Each number is 128 + 32 x the weight over its row's rms, rounded and kept within 0 to 255. Layers, rows and columns count from 0. Numbers have three digits each. The size before them is the row's rms in percent of the matrix's.

# layer 4 MLP up, 320x128, rms 0.207, rows 109-217, columns 0-127
107:110115086114117167130169088135094134092137119137115168112124134087164084143146117135136100107063150136102096136080192113134114118108104056082188098138183129120156092135130057083112123131138053108066109131208128149132178145142157081073100103184152143075127144114150127119116112137122146134116070149151047110059078055125111104134106096147143156143153156140123081096139172117093111111115
100:135110084056161144129058071165137090159084098183151203118111114186073146120138138107130136138106128154133158157189097179104117138125092090099156116106130066189085129131097132055093119147138170158120085155109128157164084112163110136145171066153134131108109157116077160125131151166121149095188143156119151126173123152178184146077102167141119089141148099129083119150118123134174177118113
118:077149174126171137089150093081146117154140094165065115091143099131088131195114112153171104138118126133195147155197091147123164118095088114137177154074126131124110126091072145127166148144148153108204141133128124154153172142134153128229123078045133149138156107130127141056128145162129163124203169140104111152135111129066153128119137084157100086129163148171149105110109129153109162130094
101:157155068148127100222133124113129083163121102120133116132169136147133097102161125120169165141077067115095153161086137160156106095127077114082130147114127107137103179171156122138118099115158146175160154084080123112134137110165104117139110214116137150139140066131099144127117128078136137104140054127105110047178086125140088132168059112118111072099103128164160138151112202174117143132062
108:084122143139089156188106095171140131231171210131149132120140147148157129120134102098158152081117071156091149158114182124169157184108116118160107105099093079173139147167098115096087083130095197129112154160195130124114147129114156121096138071140162075142142116105143162174111166159120110103123084153110149096139068114115179123098101130116090171103132094170066096095126157102120114174132
099:150092117149073152181082142089155129141147117096182148103109162120070190160139221168164115101152125147151086144179147131134136078104090146138165156190166109142077135156138106130135094116097160065137133127158134120126101176159146162146140142159146118159126156119088149084128147132146127080116092200136151117208179124052146142069107125135109105116091165099100116118142104186112155171082
094:116119092171132107121166159119114144169147089091124140157124096095111082143152152109169132120099105157176140132107136127102132122140133122118115130106100062114102119175179161126204147173157101116111129125069076130142148082155060188138141106099093108144180092164194216107151113107119151131116079069068130109213111052089128103170130145106112142176096148125077107128127148160086153158139
101:124107105192161098164144139091122132174174100149058127119113106122085089179079115123060161100090077089103133119123059132107076140143126145125148108141205118117162144013147107185096175121159149102140114140149134126134093162088098138099071114141073152109095170130096116138127099169134126109108104138154182106176095089090100141128144083110143124137194152098127107078152138125097161142126
105:071139084159194109123157132106152154113086138166109136118141122173110077106112152140083117127089084104185167182135121063103142114150154117145117137115105178136119166174125192091085102124170161118148128140125092129156085107102190134110158150129133121072080108197109131129098154116109127147078053185082122103134176115116091161152137119104144164153095122153103064105118091113052145106055
105:109164095136182103108079102109102164094155159077181130099166108151126178077139143155130130122131154130092164131155180117134122107086124155145114117157146139148199139098158121167055144112201187101139145101075236099155194134143156130147147096118122083145110154154117134190156089103111140161154129112167129080139077176110139117154113129118108115127192122172102137083126149188125153149175
094:087057140138138158138160159128135094140118148142094115164145149199117125111096130124218187173162050170101086135133132177122122125089095081106104099112048073097156111149115084170111140160104086132076099138196098195033139126111095158126108134094164124133139064129147139099158122111121140124156156185119103125107123120131150171108154124170090102094146151133133132099089134130108126163141
098:118169086156081148181109134090156114153134197121089112156128140112145139150155125161101160092170166170149009087178150120085127086119135064156153187136140120106123171153075165175161095159065076125118082082141102173152125117116166142148138176093129158119086102115102133110119118141100099162148167126147151190105140100097126164112111094173077102113118118109148096115131110126164129114061
102:218125160150117084100147210092122105087167144174108156193223128186121124114111082155104154132071100134133144190112149130127130131148123179143144127114074124140116146122114143161142122135097130071118123102117139060142153075132074145070153132129129111118132081057139097137100110124093103101117111119123191081146105074146145044115094135131162131135158134170114124106158113142166126183111
106:216134141138138147083145150035159158112143104118166082109157122217130097085138126195126147146094155119134138160123103095095079143100102124109152138161158076123106093113122145130130117127151133142121150139101087142137118122145177161182077179156120150080135091128152179181053087086205065107139128099122154123112116137098100123094152126068114050140161098111143118116133122133166157131162
084:138093118169149144156134146189077191134161161149149155188143125081094159084101171145111147177135149155118161133141112102140104184120118123177165105169178120131132120123207108164174173166126144099141118091089113163115146135143135053137131144160203066127111146173149137094159077087155146116135191148126105111171087124152150088142065171128120142139143103151154145067122115124114131037129
098:126097124106049136122118090116057102094121155149157127133130099114160121104091104133167088133158150126111124131132163153183136091058093098099138148114171137125097133144154132089103121101063159121138187182118127139067052130132110110164121133139091055147125134100192132163155130090111100147131160111080107158117143119104145148082167175155125093071129156076078160140081147194050150169101
106:103103117122097147099139145146142214102146131226140166149156173158132145114155139124119127152084111123132109110074175115092141121111102157126084140121153102108097153135087138126071062046113130153162169166116108155108119162159137175123127077127130142122124139144183165135155180144122069149127181135103121097156152164092112140119139157174125103197130155157148097158105213045147068148143
092:057114141055095070145131139157124099106166076110090113105091071122119119120117108163103064144149096128094208097071121124177091113198149092080138163197181132198093051117113161167161184156123108122142107154108122173141120138114120145131092111147122122105153115151177147099128098123094136076089127154145153089108104049151130113107116170154122146136129109135150106117144124137105184121159
080:113135132126195109113148110135126119137076119114178093120137122097119163113173110097132174162131114088155147169161109127138112124155143162113166154106114107111185139068089131063062109165102083106145169111118102138097117137117113129189110087166133123145112176143141186110127155117083139191135164126169166045077125093099153117174130130089175066165227138147139118108110127192116073160089
104:079123219149142146123127107121082132089123187102110158137158128135133095164124139126177150095150096130148073155086086116057069061149122135131164116155074181090157094130122149074125146132174110054161095146104157130152139125147169100143102099066117121125163127131099099162144086175125134132118070147093096141132102074100153105108102166148172157199089188159138132115161143177162110145109
085:109149110132123096097104117137167116119076116090163073114134149104160090113117141154109106108180063136131136127106103135151095187159083168111135125095116108077101154188061102148138131201135149106113146093186110102151118144120103137105097141085124128162167119113155028177142105076124151181153104155129057127181078137153109075116161061172149130092138148153131115072122149118117083188099
102:205118097093118085189127147112065128069099077130142186152114183130074175107074136208135200129082150114165133095188148120133190166118101087124123094135172151099101091151122165122144091105137138114126142112178097125131165076074167149090148100120111147137142143092124123128084123114183146104158137165172130129147139140121106080078090108112120144136090133146151197153088129147106117084155
092:080160172114116091167166113079142131128105137120099148083093093125114136159100153090116185120119048030106176107053099101124219125110141143142150125151146088138099126151112116136151167110104090180133138164147137106120171210121106126137173115139119160064156119094119146170148145136099098108119133105113109114146121127138187130123114125109124151143173146080148196130107169045082137094167
084:171155132123176129110151106115071161173123125115114181156152094136094101201105119103123143127161100132076079142142139132115147084118130161136094136115092149102208123075116178119161085098108141173080077111147143148157104168089133146070136123137126134150141113147113153140121189108106135125091112152143116128167171098153102127136175102093187108124113045063149122001091119127123122166087
109:114162151133127089085122146113157159085102163118157120151110129125144106125154067102186089107092097090130147094111096178072125128117143186091056121150124158112096134125161097128115176111127137102064108060110134146178211117156133130127183120032167133088124098161170112105131165127090109169180211148123095101121144160139138156132091117126093115139079167115128180121181157146082134135152
105:113087133164096099087136104128132172105175081155076074199142132162100149138083089129064108136107136150113103157130186107158152156084170158121203124167122130140137187169101099106095128096165217142151132086122119121070086144113157167119145150144189117133084120147144186122124101167116066157102138109072127105140159103153083101103118068117140092166101108082157115111122174124111153131089
112:133108105131103180140175096138158163111089118127085143180132045099126114146197133168098139201099140141108144113146119100132065148102131138178087185158208119101106113184121135084124138076100156118120111098103160218088122128117136162133165105166169141145122136152178106096108180134138131174135154107104152071108145130087131153083115099199115108093105138138111133159180179170123165153147
111:145115196128110099120153159121079128063118125126118109151160126049138124126151144145132174120117127144121160050090074114120114158162073091201120121096160162109180082130122111097112100111124087091128115156161160186109079198140158120071103146131091133120141162117096130116181159141116128113178133109124063146146180128102033103115112122096063149145164129108070179144143110168164128132139
102:142171086096163125188092120092100148180135141162148144081077154134130110151172155155159197122080166168108135097163102091116212112155126130111125173163146091119130162147156133103138062124101134095108173116120204175067097066154087162132154148145123119137170110109079101110164118111118110143130132157112108185112124131083159115081088103133150115078106160090133141153117117225120151171145
100:171085089097101175121116103172104125090126136100145104166089111124085128080102111135107183121153134134185078127113123124132139104170141112123083199093151059173171094098107185108148114126151127140156107115113096129142083131054117143165148107132116104120171172158127144083171125181124094158068106106112145151088138149024101114117148131145125110085124040207125139135119123161153181133142
103:114066081099192140139085064167122134094092086127132135143165120197201139131091118094113114182149132152096074085125163125115167113075105093090161170132161126081141113157151152086055130145175140115135138126162117139159154130110084173130082123164153130125131097062151133133151081089139131123183128103129145169088120159144131060179150134102225077124119155124096148111130130147130169132128
094:152128167130134165163112098164069138079173139108147135130117158115106108177121134133092139151168150065124098123101085147140090140130100092078069079127131107147146117127148159187158129127191140064119147106157158064136147165192202051133101139177142124100140168069124137124155111127076067148120095123142111091107129120082080093124200120145097105153133175132074151132188139132150097087141
079:066057093157153114095145150055139119157120102134083075144095160146082156189143120130139083106116071149117125079114132118100080146168175077091113149133093176151142123164127123163169063121160095097113108079116086130135142087132147147130091137081186174041177108094150164158147144151123075106148167164127138133140157142137161105164189092127134143113172118146132109154148119143126198160134
106:088104185185116111151130110179166071105093064086114150148176124080057101132153145116167165053096134120114129140101159163144200092046142104159083180107123137144134122121095164124142145130129161135112169124093143169185097123134152080098103129101182145125127115131081095124123100159108145182120154118130063100116133122083173123124155139111081108091119165133104161094182110073109094164096
094:154112151097156078110109103105138114120143101150108183112073106109139166164113144096156074152103095120217128151152165128085107190108182158181150096143126116108125163124112125090086106185127133100100118127073146098134123078096089127081138089169103169189154115087139117104077140171129098150087133090097118123112119116187186123109091108111075192094208127072117132168132136136158179113132
090:088149117135158104163156077138055168117141141160119082075131139071070104136102151135171089116131128170149166109141133166097111048088138113083130166123073167169137083149134135086120094136115121109048119132183127134123148133150102137116135133076143157135124133137178115173123094096141092082107101111137138113155121130128138150129198075136098131191144175044087123095097189107193135091098
068:103143158165148068149109126155116130077125078168128172050115081155123131095124143115132115190124114115106106132162139102161133134094183171139133115117142062140174113173138108095057138141072155109137120135111145108166160139110115162189180106123169136112113140150142103145151063125076070176098097141128079139162118069119084177119086170117211125110153097093150112200083143133128090158105
105:146216129114137084128136100171143136118064130144163151117138156159119066161165147132208135221126122108090095136154120118100162129081166141126079123142132125095109097181140126159113072167087122182109118142127103108136082122145124100130094087187134181137091096119091173108129107111113153110141082165124143078136102131127123136168156087136114149161056106164031092133121089103166148149078
118:106115156114103148102208116126143156124096087102179125098118148141152149128147148095167134072161114112105112127100132129182241116063146132108118112106196148103118173146111155129110145161155068056215157161129118118128098120092169137140126140111131093085141141138114094116099122111102181189103092130126108134109134157146161101131155149167101091140085097096121119146101180043072150075140
106:118176104133150144164139167185167094170118130069105131138102166120179204135114107101080117076132135140131140123160154169204134132125132081115170162113123151109098070112111088143150104188110193161140162107148101115117119102111163100112104134216089106136105174144131120122130103120100166179110135142134156088111201149149071160093139102158167099157130179090157189073112133150175162121093
107:158145111074139108099104152167100156160106156167139124110144128171161050122116143148116038159123127163099114134131160095137152168136098143132136116067088108112117099088120113176113161163087128047184098137151140108113083094129103169110072164095106131155142129178107153172152199075086123166160088076123112130137158118190171182179095077120102076085118109135120138155115182110115119133105
105:110133153105175130127107120081105103168132177099102129120077085160121164098171102093166129058153065165165151114131116153131144123192149176147111156098136106098111092089067096099096163101125123165176157145112121137128170076180101108109140110140125170139117065122104171101124144138140183114134172127141152137145142111132132114111123122126108227154183139210165161137043167132181173115108
107:103154182124147145139200065109078124148170167104115188150100144113066052166172177117152100104112134071170106116113179148136158131128109086152080138080094111114153101131174151119167100087137117189104141116152177123080104132089122176108140149181102106105157114121052099157078124156171110153090128096157121152150102093156118171154155176122159111147090099134097079111102085087139126140125
095:158140115109110106095126135112107068175108160180140116107051130151144093135075125151135115158068162159080109130135120132164118082118119128092132121087111118099126084036162141134125084071102150113119151127162081093138093135170112124141109130097138118115112159076098137128113073112123103166128106162170111131209101175124153127174131107159110150198167052142113120134087055069182145150181
107:126103166181099099141134054161112158139120123121179122061028114108168104160128095111126093130138124105141090136082133173099116169163094082104104090090040115163115136166144111116110155089200171091127108149121165111196092162166149159125140127158123149137109136149106102146133111072059164115177110086117138128099112145132099148165205140136137104128112129074128113116123084103162136082091
102:127144157141130119132139135117132181162114093154121108089128157153080159150124145084100097129085116129123149120138150100118108127146139159122096149109152123111141208173117213122162143157183118129169160169181110153178154148124115128187151146093172070116091158198092148123147162067181095176112077100128201192099171047147084122083080128114108136114101111109182128130157138155115178100130
096:118096161146135083087164195151186153111180083163139069114130085086201159118108106122175137133142149064145123191108098104091139163126130125145117119130105152111086174117127123126126130115147147105121149151172126070083110109073146054148098147089158135094148148143144152075115160111135159180153099096094101164139118108078058135041137093169076132173152113125162120136071095144135141153103
097:129120105180097149158180110115103142141105085149117172183101144092160191113179144114217133156157148127135171110146158119102156125131147114093180108100133169061130067176111162117126154116152138103096153084100112095109143113171095122142095115113070080103102151125170157043149107083167122151103046161159117147125077133138133086102107102148116128077149166188138101097134100161166111175149
086:108148124175157089130143132165153102149171157147139098121163075141094116169152154131203097114140098183116082061095138133080167122150091111108182095123159108127146118140073106078131127150162152088164102132158115116076192155101104128215078110178107107174134094144135092150075120128157124083110129173135141186093146103124148071083169159145073167119119180052108140143132125145147130134157
101:156122059129105128098124178101086165138150072113086094075087100109089134111116101164098159133111188125113209138151077144163144187123088122136114128085152112076149178151131053138151112154103124206149157112142114121159200082111122137084090126098122104109146156134112125078171159142122153126096128156120117137124135177100158154066125137087152124174120143104078117112149131098215077094138
094:110142121121159180175102124143120141153185130090135136141137140072114064125116072130110098122127094153094125134169173141137182173088149091080135086147131114097128177112124101074099113140114128132216159093154167137134125139168110179066160114135160086091126081173129193142138073139125137119078125062097063128133141143113101113163098075177099095141157127113095073038136161118114104114132
103:206094162078138139101121102089061114051128180083147109159054148085161151079098179166114120116135158157095141058176112099146140136176149141169161150109116174081122138152121161094139134130146101096163113140141105090175142135140172120135123116095149150123121154128121170218161146121103125130105096084115097168106128190130142156146196120130170076139176165114117132130159145156094145180132
082:156115081131124147145203124130185110169146089102116138138133085114130137137137180107134117165095102096156185173135136178132147114123155079094135137217134124147144174149156115119067095124123145188083102065152098137136095128145097140108156120095092118134119166130121164167084129161134139083080119119126154204131058123136147051124113157162125074130086125074112208123150081146095158164166
111:149158122149067158113121044167117144156128139146150136125101156098099162159125174112108090165122113101104133098109063132168055197100160114169106158192122096094182099114134119130125135168187168179156167166163086134133136150146124114189134165119126143147130149091138162095181119150105063112161175131093108141145120057155105103142181166114188096125116089134155088196114142121160152122105
115:133115144136167142062116140180066186095162139036092120181144132051138049082176120130128104092194159113103163134117145127159123108115105103121060123096125100142117079129168108156153098109103139082116162108155168151193077127136168098137168203113135115102145095173107166100093124140132123127141146072152155181159112119100122108139160131113119137102108142109125156128104147187108114166178
093:133106083064129129136121142150113104126187173177100145173178171112172098155115158107110139081139091176158090068138165140136134133144113149168126128135205117149129142121174135095145139169088101154103148144088147138137191122085118141121088159169152177155128161128137180115100194156185138106175101110166079091151081068149105092141083128136113125223166108130164136138098176126119100133078
099:136159107154146190163150161114086120154124113083158125067127062106105132156095059114083102102128157173146121101179109135203143085106174067090141113195157154095113085077136148138144137116130099189104109124111164165096079119160158146111166144105110094155086074085120202067130130129173119161097081105091112141114165209133106122120161135110130165142114134155121172116134092138115150157131
097:122117095156066075130095092200118070089138151136174101127146128105127165147102125179147096112131130186083105138087122144113133166163153121145148157083156112098092094089150141144121091143130158114097133073116102104098083137152126134162085138148094111126111115208096070168169080137162059169193126114122133087141131149103114161131149101093094141168125088156179098129146175190102051180127
105:105199129127126081113136042129153134133150136110074107155188175108140132124150189126181137150131145134121140123159146142081113157119183131124159105095095110133123096112113153156113199156114134130117078130084116126145076060164075136157069111110127154109052138133077141132162158073111089086113095152167173133196172128128068119095120125138171087114151048109135130114147085166148094114100
108:097124137147176178165118111086134073129090139142122147116094118142070153116119111067091178126095158193151119122116144185096203135190148134137127086197089116103107104054156175164195127175159163160158162145131171067125088120119126115153069073098136158149149099121099125124135113057101112089130132148136120139123091091104174107151131134093130126143119181138090176136136136179149127146182
097:129167168143124150101094098139139217087120108138123126117119148136183095127119165141144106117176072132143119046156150168099144163102169154136105128118149121185126074151153121128154117110100145149183158092095140076162145088172112128160161151088072147158134099072121130118037102130133131092148108070171152144196214181139121170108108058112120141129111112112133142098161156152119144176153
108:145175063123099159128157106164164141137136070119156153131120135126210085096109132130113146102092125133114177133132099131171184160131151192086171147117119184184129159196150148144102090157107107151167123116086088120044113130089142101120106110124085112167109136106117078154067082115114127125112085140134058116117114103158187177129071136129119155108086095137159111052125123180130076144130
110:075127131153177093162109068099128116166098135095160125106106072079132115113077121173099197104140157110105072114119125133086138161135141118151151094117101061112085164142118165116137134162150090118153157122147168168115098130088169113136070111128153192118137139149101156131112131128159191105109164033150114108137084164099147154157168140068111204176079136128144167156100109137173185137170
085:144121126135162093103061093155101127069109095140093149114166126121145105130127126126133158138091068112163068150129109178224167104131122169109114156075144123128112106066136140130136165161113122095107120184171068157145115117098113138069144184101069087138103125138131075103138108063109111178118103148124106120178227138101078139103116124102129067088128091170109143161107179137136099159137
111:159196110134066164147128099209127104140141077099111139128156144130115164123119174122130114127063159170094061077142119139176120099091100102096164138163098133155194125117181133096149095106106105097103200120131137132178171076137184124104122103096118119079152154078160103146120144136150198122128126159176115127068144111101126150119140106086133213109152089101105065112132142104140142135183
101:179127112067175148101060105134109154139209189171097132180097071137174138106116193126159119165067145134128059098121140129167160095119170176129197106104147154123114134140101125115087110141118141148109161101159085114136068102128144166101142147135127064124127149171082141179158098089141191163115148102104185139121163165167150136130112147148183151109164167094111141164128107087103138117148
117:124131110126114162149046155137108146141181125145122110143162129171066097133150183184085114113172187069149169130076104127157143102093182177151182122079083122149119090082102080191088146105133117149121136108122130150147058137162157141167142189142073154123120111148139134085144101133153142144117160170101183107136166140179180097161152093091088148101144127159150172160072166122140101138140
096:110141152124135102096086115118100085078123125138122151095113136168141111147142069153073133038103105137059149115087127135077112136130130076158133212139108101132130106122103100108153152135124166079122096155114111154201144151112080062184137132151138114122156135128187125108126222160120131176129118109115112156123128094136163166166148076122110166146110135119162085102135167169061124221107
100:124111158126153179104086160096153151095148099098138162134075111117131141151106182158166146183192112100139097092104085125108100146124181092087170143160154093140125122112073110131097164131152140127174134114057067075082199120122168046177131087102130045122117159092162169139150088100145153099137060196092132109135154107143125124094127121086175105106121119139153113135134117171087132151122
102:106101149139084104079163122109120120150171120117157116125087122116127150131164115139148082107139088185093127087142154137134116127152104103136105153099147183117117140161132129143118133106166177148096156140088112142071220207098106098140129180141147129170048196095190148087138104147165091112083166131072082091075089078168145107078107113150159130103100104157109201128114154097182120102111
102:065196145132155137139104147190073127142199087140116161148171098115133113153123093133116109105104165142106138137162134128139068153143162087160137122098165096179142092117090110162073181141196096140135136100150116123172135135088082135069108109131087104102187100135199130163145142101166096105111116116129128053104093166101099066072123172082143146090174111126155062119114118144097141161123
098:181105154142168154125108154119129094092165131117123123097165050122068117138151107146137084130089137160150165121169048126101130152129108112101145120163157136160129193168146106133173143125120139114149119106116093150156138155081157032092059133161068143189149112157128082086134067136103137156109132179129133109099081100122080166108139080142196189150140082110152097145071153094112148146145
112:176130085107153109127125120163119134112181134184082111159123087099150119140174167144148106089117117088126121112130165139137137135148175128179157216204065108137086097098099113140125127092106161128129111145093099123148076188143110095194179152096143126130097115075168099115135177079100161150131078105161083123170191128176115104122078099130130131130136134180120150189111136143153157194189
103:097096153131145110167152105154170167143135126136160110199158121080131121171133118132114153140164162072135136117156085120117090105137154108179090164162086146207096158128115085153165133141105100181173122168176118111154141208143157115168062062172117111145119112105110110098133112154138162177142165173184102166178180116096106124129179189161195120133168139157121130137066126097119090130137
115:177112114145119108147124138220137115120163090157134135178131116099104125125091114158111126101119124091158125091161135174096106090094028120165087186145188137151045092134156082151103162178131120116150169131183154138135067125171115107155143155110125124106155143198111154113179139112115097115137148153181068194185086137134102170107116142103125133089153178135160148101130130108142156151072
108:122117131096134102197169087195145154108090100191147074142086126086164074065125131085173147066147127130147056102109107164129152078131135135065089105087169132119084115158116188138123122134189169103092123103122101076188124130191079143144110132142095122083130152164169077156104160116132137110111097127162170126168081113112144118096189126139140143139135088090133127142147113086134153119080
109:144148151180132231092195137112134137092131151091152123119137174176129059124153130124062126105142096148083102154158083123188132090062118126120083152088163141147095153091130122168096062118138118133150114123132113078127189117117159108096191077155107113097156116086126090170158097092160112175131115148097158102104067101166131161088120155155117156120109122147106076097118128112137073111071
085:180093163126108111127109181158136104112098084089086158125151135061073164127165119196143140118210128142146129106101153130092166074189175094140088101170104061134098147108131131131117118061108141160080135164148121121119104120116134177083125152158103122133117149126106130135156161092157135100154156113179153154129197093086139081115150106164096058086121100104181185058125102110153134154115
096:118109067125190148114107136081146114151129072138161104103057119101135114155173116153146171055092075128080155090137138085142143128167102169142138079144111137146110105142119146124091130120082123123104108081107082147111156093070087150116146145138134145048124083106094186125132144110192118095132145137099148238071167121082177125135112123147133131100116136043171131138132157126149085119100
095:127124159146083111109085170149156133093111185117116079192170106143185105138131172165135089075063130118124133092066151168114065125130131134096171043137109117105155119140086077091123134072119169100130095138147124121127123115190113157144144070091094059092128136091134161124105136093104115166112118164130124096094139114139169138106193144145096130092128143086115172100212145096100108076156
099:117159135151147080110107138078156139160089049076098135149130196145116184133126121097104096094141108153082142105133102132120125184141101089183132072079120155118093117113107107154109111111142148156132170145142066113144172144164173094110137074134137142110098115120154158123098070043116116125074096160133129164117129143072106124111135158075125064088137123119125155033084127186070152162130
097:142121089121117155189100103146140103181176106109081136191137117160087191182077167127137139138149173176101062117134070096155138121101190163115155122127149128156117142119179095128165151123129134106059140124123116129105081071136201123054121133130120085126182185116124139099172092073145156111091126141122125081136103153133126131168074100116101121127208151077103106108113170106105100116151
104:177162106157116101091097092154153155195074149159147161163100108081111145133159155110182121088098115098122174097145124123129126094086083096119150084132137126134147104124107184044107113054152131184142090133134122156118099114055142143102154157134107159134080182125117170138109095139136123093169133181133133104102074190085117093158160121171051125161060072119113134103123105155147133087147
101:145129144126115122097116121123138134093095134108111122096126160076110103095135108086115129149144085090145152147167165167143108105083161123148142095159141099112138184196117128124089126141116079049135105118140100141152087232141085116157132171103120197077124005200092101141163113198132127162149135131114164180133097126159122148199101094104104150118088121133107139145088154100113137112104
100:135043135095105168160134134141166087116091107155147129075083161096184113169160150101137130111173137125067106183099155126114140144137069129155157065142162132119125135154135102109138116114155154114117129101165098141119162130201103096116103150097142109100127153163076130140101118199069156069105117163065075092129146171077148148127157108222177143163079145107119126108132090118171119169099
098:100173165158149088120131115136153149169096115118125131123101130118136134118181132093142154104197076116105089155112153154123163169097202127159191133142120109145144145163117123082070126111128145175162107151174079094109107128111085154137198245109103085111071149148110146078120184107075104147074111156105133137160106184175169168136168169157140119111121125140142098107068152088122138142159
098:080092091123130107094068151084132150162171095117129136138089131133101102144038132192133132118128181164134118143139174140142119101142183133031167106159099174139118072133087111151116090115183154123187187150082113173147118101106095177086097156089157131101192157112144136157102117135160107086216121143156137117093147111101116126136124200082138118134145118132117166148157165128107165105120
108:176085082096083164090164113113121051186109113134070108148135133142137112096184153136204167158139134112135125125100089130119148113081107166124205128169107134103141117102148076146139146190149141117096140142153067180118155142078115064140147147112088135179098116104104088123169169102111109118085142135136153123090135134131089164136084150121118126089138127077126167207195083172163106169133
096:088134080142179130123180213159105158123141087105089152083145115129114121098163139151124183140135149119157172124138170181142193177148120143196149128190087130118107128165178103160071101144099168104141112140187198133089124104112126108175084142142073193122154139169152145108172139116156184038070105064095122111121117106156156112152108126145138137134117143118115115172154144153139127133111
087:132091166124095155091084111104121143182115113094166163176143103172088128094119129147102119158139108107191147113198121071090178113156153232092071130117180128187130105153108090126150182097122122133127124146123105126143132097180127143082127095129102137108136160086112116135128164175112122147168160163137145084073152125182180123185152133113141131067175196157148093116113130069164085126132
081:146138120135115111184156129147197127167130126187101189107124152153149204125154133112097110165133136161111110131127137174103163190138119160097075162138193172186152153147171129146081103170122136132126114149112106125108130109136084150159146114175102133186119101120096155104158111086152129133119166149226094086152105096128090156082108177161140112177056060111114118192107129133112189135152
100:152139156127119112208120168202156156147159060150148177185157086169096119152127055234113099126094124146137122178147101119119128126103113083116123124213086141132135108099072091150162091087064122110109107082118119138121080088110145167106166095133095117133140111090137119067080139121130209129108140116148156144172165133166116143123155090150137107100157119143157127132098125106079117114123
094:123127104154147108139101120071133102127083099130132152085100103103152117150102143154124151121114105110090130163158101085103161169145185142104127147160068067102211056169114119146180177147085104084165116116122128168171105106113132164078137117148126182138094175160159132155126134122095090110183158190136103135114058175125148197164144133145176103132139156153094192167171146171169099109160
098:120146177138139095140177100163200174084053114170135148173128113075105172110106146113121094124123074086155154166131076108098137179109110096141209094123113114095157137114099127085106124112131098143118145159152141117158138108152136116103171112116127095116093167194109190092073088095085148110159143125076110164142167119132117113143147132145054173169106109080145179151103127153172102052149
091:089097100171138127126174131109110124135112151119174060114123080131134114157133166117128142132096102123164099203191126136180122177150172070097170143128157120113086128152089143142106112132136075121102125154138167100060100128092132070120111126140132153153100070110104082170109090090103153110179084135088160167139171232145142131068126096065121139147143133117096123042141159114141105138169
101:130128102106096175102143085094109110157151126102108076132122169137074106110106136149150134150113200147129114134091124093158196040116153086168111156142133104089169168126086146134202113129107130089126131118111134107124108109131108173157153105156133090177134110093108082104110180207133125177140189173078137061083111103033154073089085144128115122118128123158090101148135128143133118145181
098:158126065106193097120115132141082090134171118166128129074126176152121168060135106102074109139118136129134148043168142138110132156147072083075135126079158116110076167105166130086116157122103119147114149178094125155136121136080132106131115077135167122097133102142117109079157135178031154094162185132164122164131164144143081149114123119125134112084144101207128169065152129104093150149088
105:131098152144112147095141114149101117077128095091129154165129137157103139137196170150118103136079149129105127107116097184079143182067123111116134169096092140192155133110109193168122111080144212132174142113083116154162101117081107150097109166143132100145179149164105098107119104106075171141042094134134133104061103145109157185132106112133140157083133160115179140038114150160094138168139
085:160063083153132153139123114063177137209120149105082168124124155117068137145122123070151164192120117141131226098168111115092141142095156135111090132109073152137109161130155125160165085137173128146120125111093118131122151074128121125124101162124090183150120107141116111121077041112110170149092084131166185107150102084106149187142168102106154145188096102119117121122147106187113097096100
100:152122131149127136086141149087155148182066125047132057124118168121156125151169085151162149135099158215115110125120164168069157129138108103072101122121126121144045160134150142134141132080124096145131120112116177136111127100130077127126084091117088118107127094115166106111095134147182086168170110102121144136146139185070152098092161101149087071160060155167142105067143163163135092177142
112:129180113138170138148107113128078109124175091111136084144079177175195128095103148153070153124103194116124164150128168137135093123151136122236127173121095109111109123111133110115131070077122124166106127121175088163114105114087086162126095162162179147098123073120071108125156164133169154152173142077146157143098078187174147141175165107134173111112120101115093136105098178155111123184109
099:118141103121163181163135139114092179117119091119126109114109125075121125194050144097074131096086164101159154133112062114083104150100112118106145176079162097123094156107142111150144149112117104185116228131131097118141086081166052194105126177147120105107128106138119086105151121129102073146137176140112124100118090149152120062154166133156146103091126203123057128133119121106108116181117
090:147098116176147137146137109084115125097176143098104156151160121157127085092073139151096132161140153109056164146167092143144138101100108067117069109155129109179159159118095062093107158130136157150155158122127143164133162142115129089172117053124178115173126194176115066145132171127106116142169150194141125109107140097102141114143127095102035176182124089205108134106111113121148141101180
098:100110143100146083161090160128159123123090117175095145095114093140157136126156099149115176102135090036068143134128086173127159141111120095136070138149156098184120135114124180082209106143186128164124122122132125158113115179078088122213120168116056161103096138159111129068177102149154151115151090071138151113105068155128136123150122110106154164129169147086109197144141153098107154102115
099:140157123109123076126189158213121112120172095092151150163181144160126102169139129099073130141136145135082112130150113106170120167171114094123156127134132108168142141151195150114192146110111171152159171119180174123116116116079117120067144123104092114103115163082069125185121130134105096114085128091086134183127091106113175153095108153213176118149140143177097088173110090113161088188141
114:080109113107156073177119119129152138152113190120131061149114170161149126124135165126108175145071101175124103172136076154119106146154086059204137174183131092087087150172071100132099098139106104178144133109171127126115132123108106112115147123170203165130131119137101108156148150143136122221154122045143157159161177174116125147123128170142101111151131060147153135147103094111113172148142
107:183124132137117116132100137154140079201078108136166153080132102099145120110123102150115128152091159186091132119148154143102127146096134124162193150106111088098176139140132125086169115148158117102099146105145183067162096228158119129099132125113132165147106115120094132150151133176145179112067110134111130146144145164077178163099099118171080150129193164120158163209195085083162114079116
110:082167084116117160080168090077121081081144087133099119176140110153167148109052124115175082131104079065122156139133098111144107132085093091097134113086138124101118116155082109151144162140096180186162110101157167120139131126131157157161085057146105134171150115111104097133135133124101135148166159115131118159165145175161156150120108127171111157112196177147201222121060096121134147127125
096:110102186094106138077134101063113100076142160119157120108107092128159152146018093077106148125125157095087186157111101156138170102127097094090113111091098143145145083115086151136126149114144145041193160056103133140139090138100067136145130095119123125122141083145166091104091143101092130109159158102195114192104145119132184146124162132125104139076127080124157163145166101107134122144095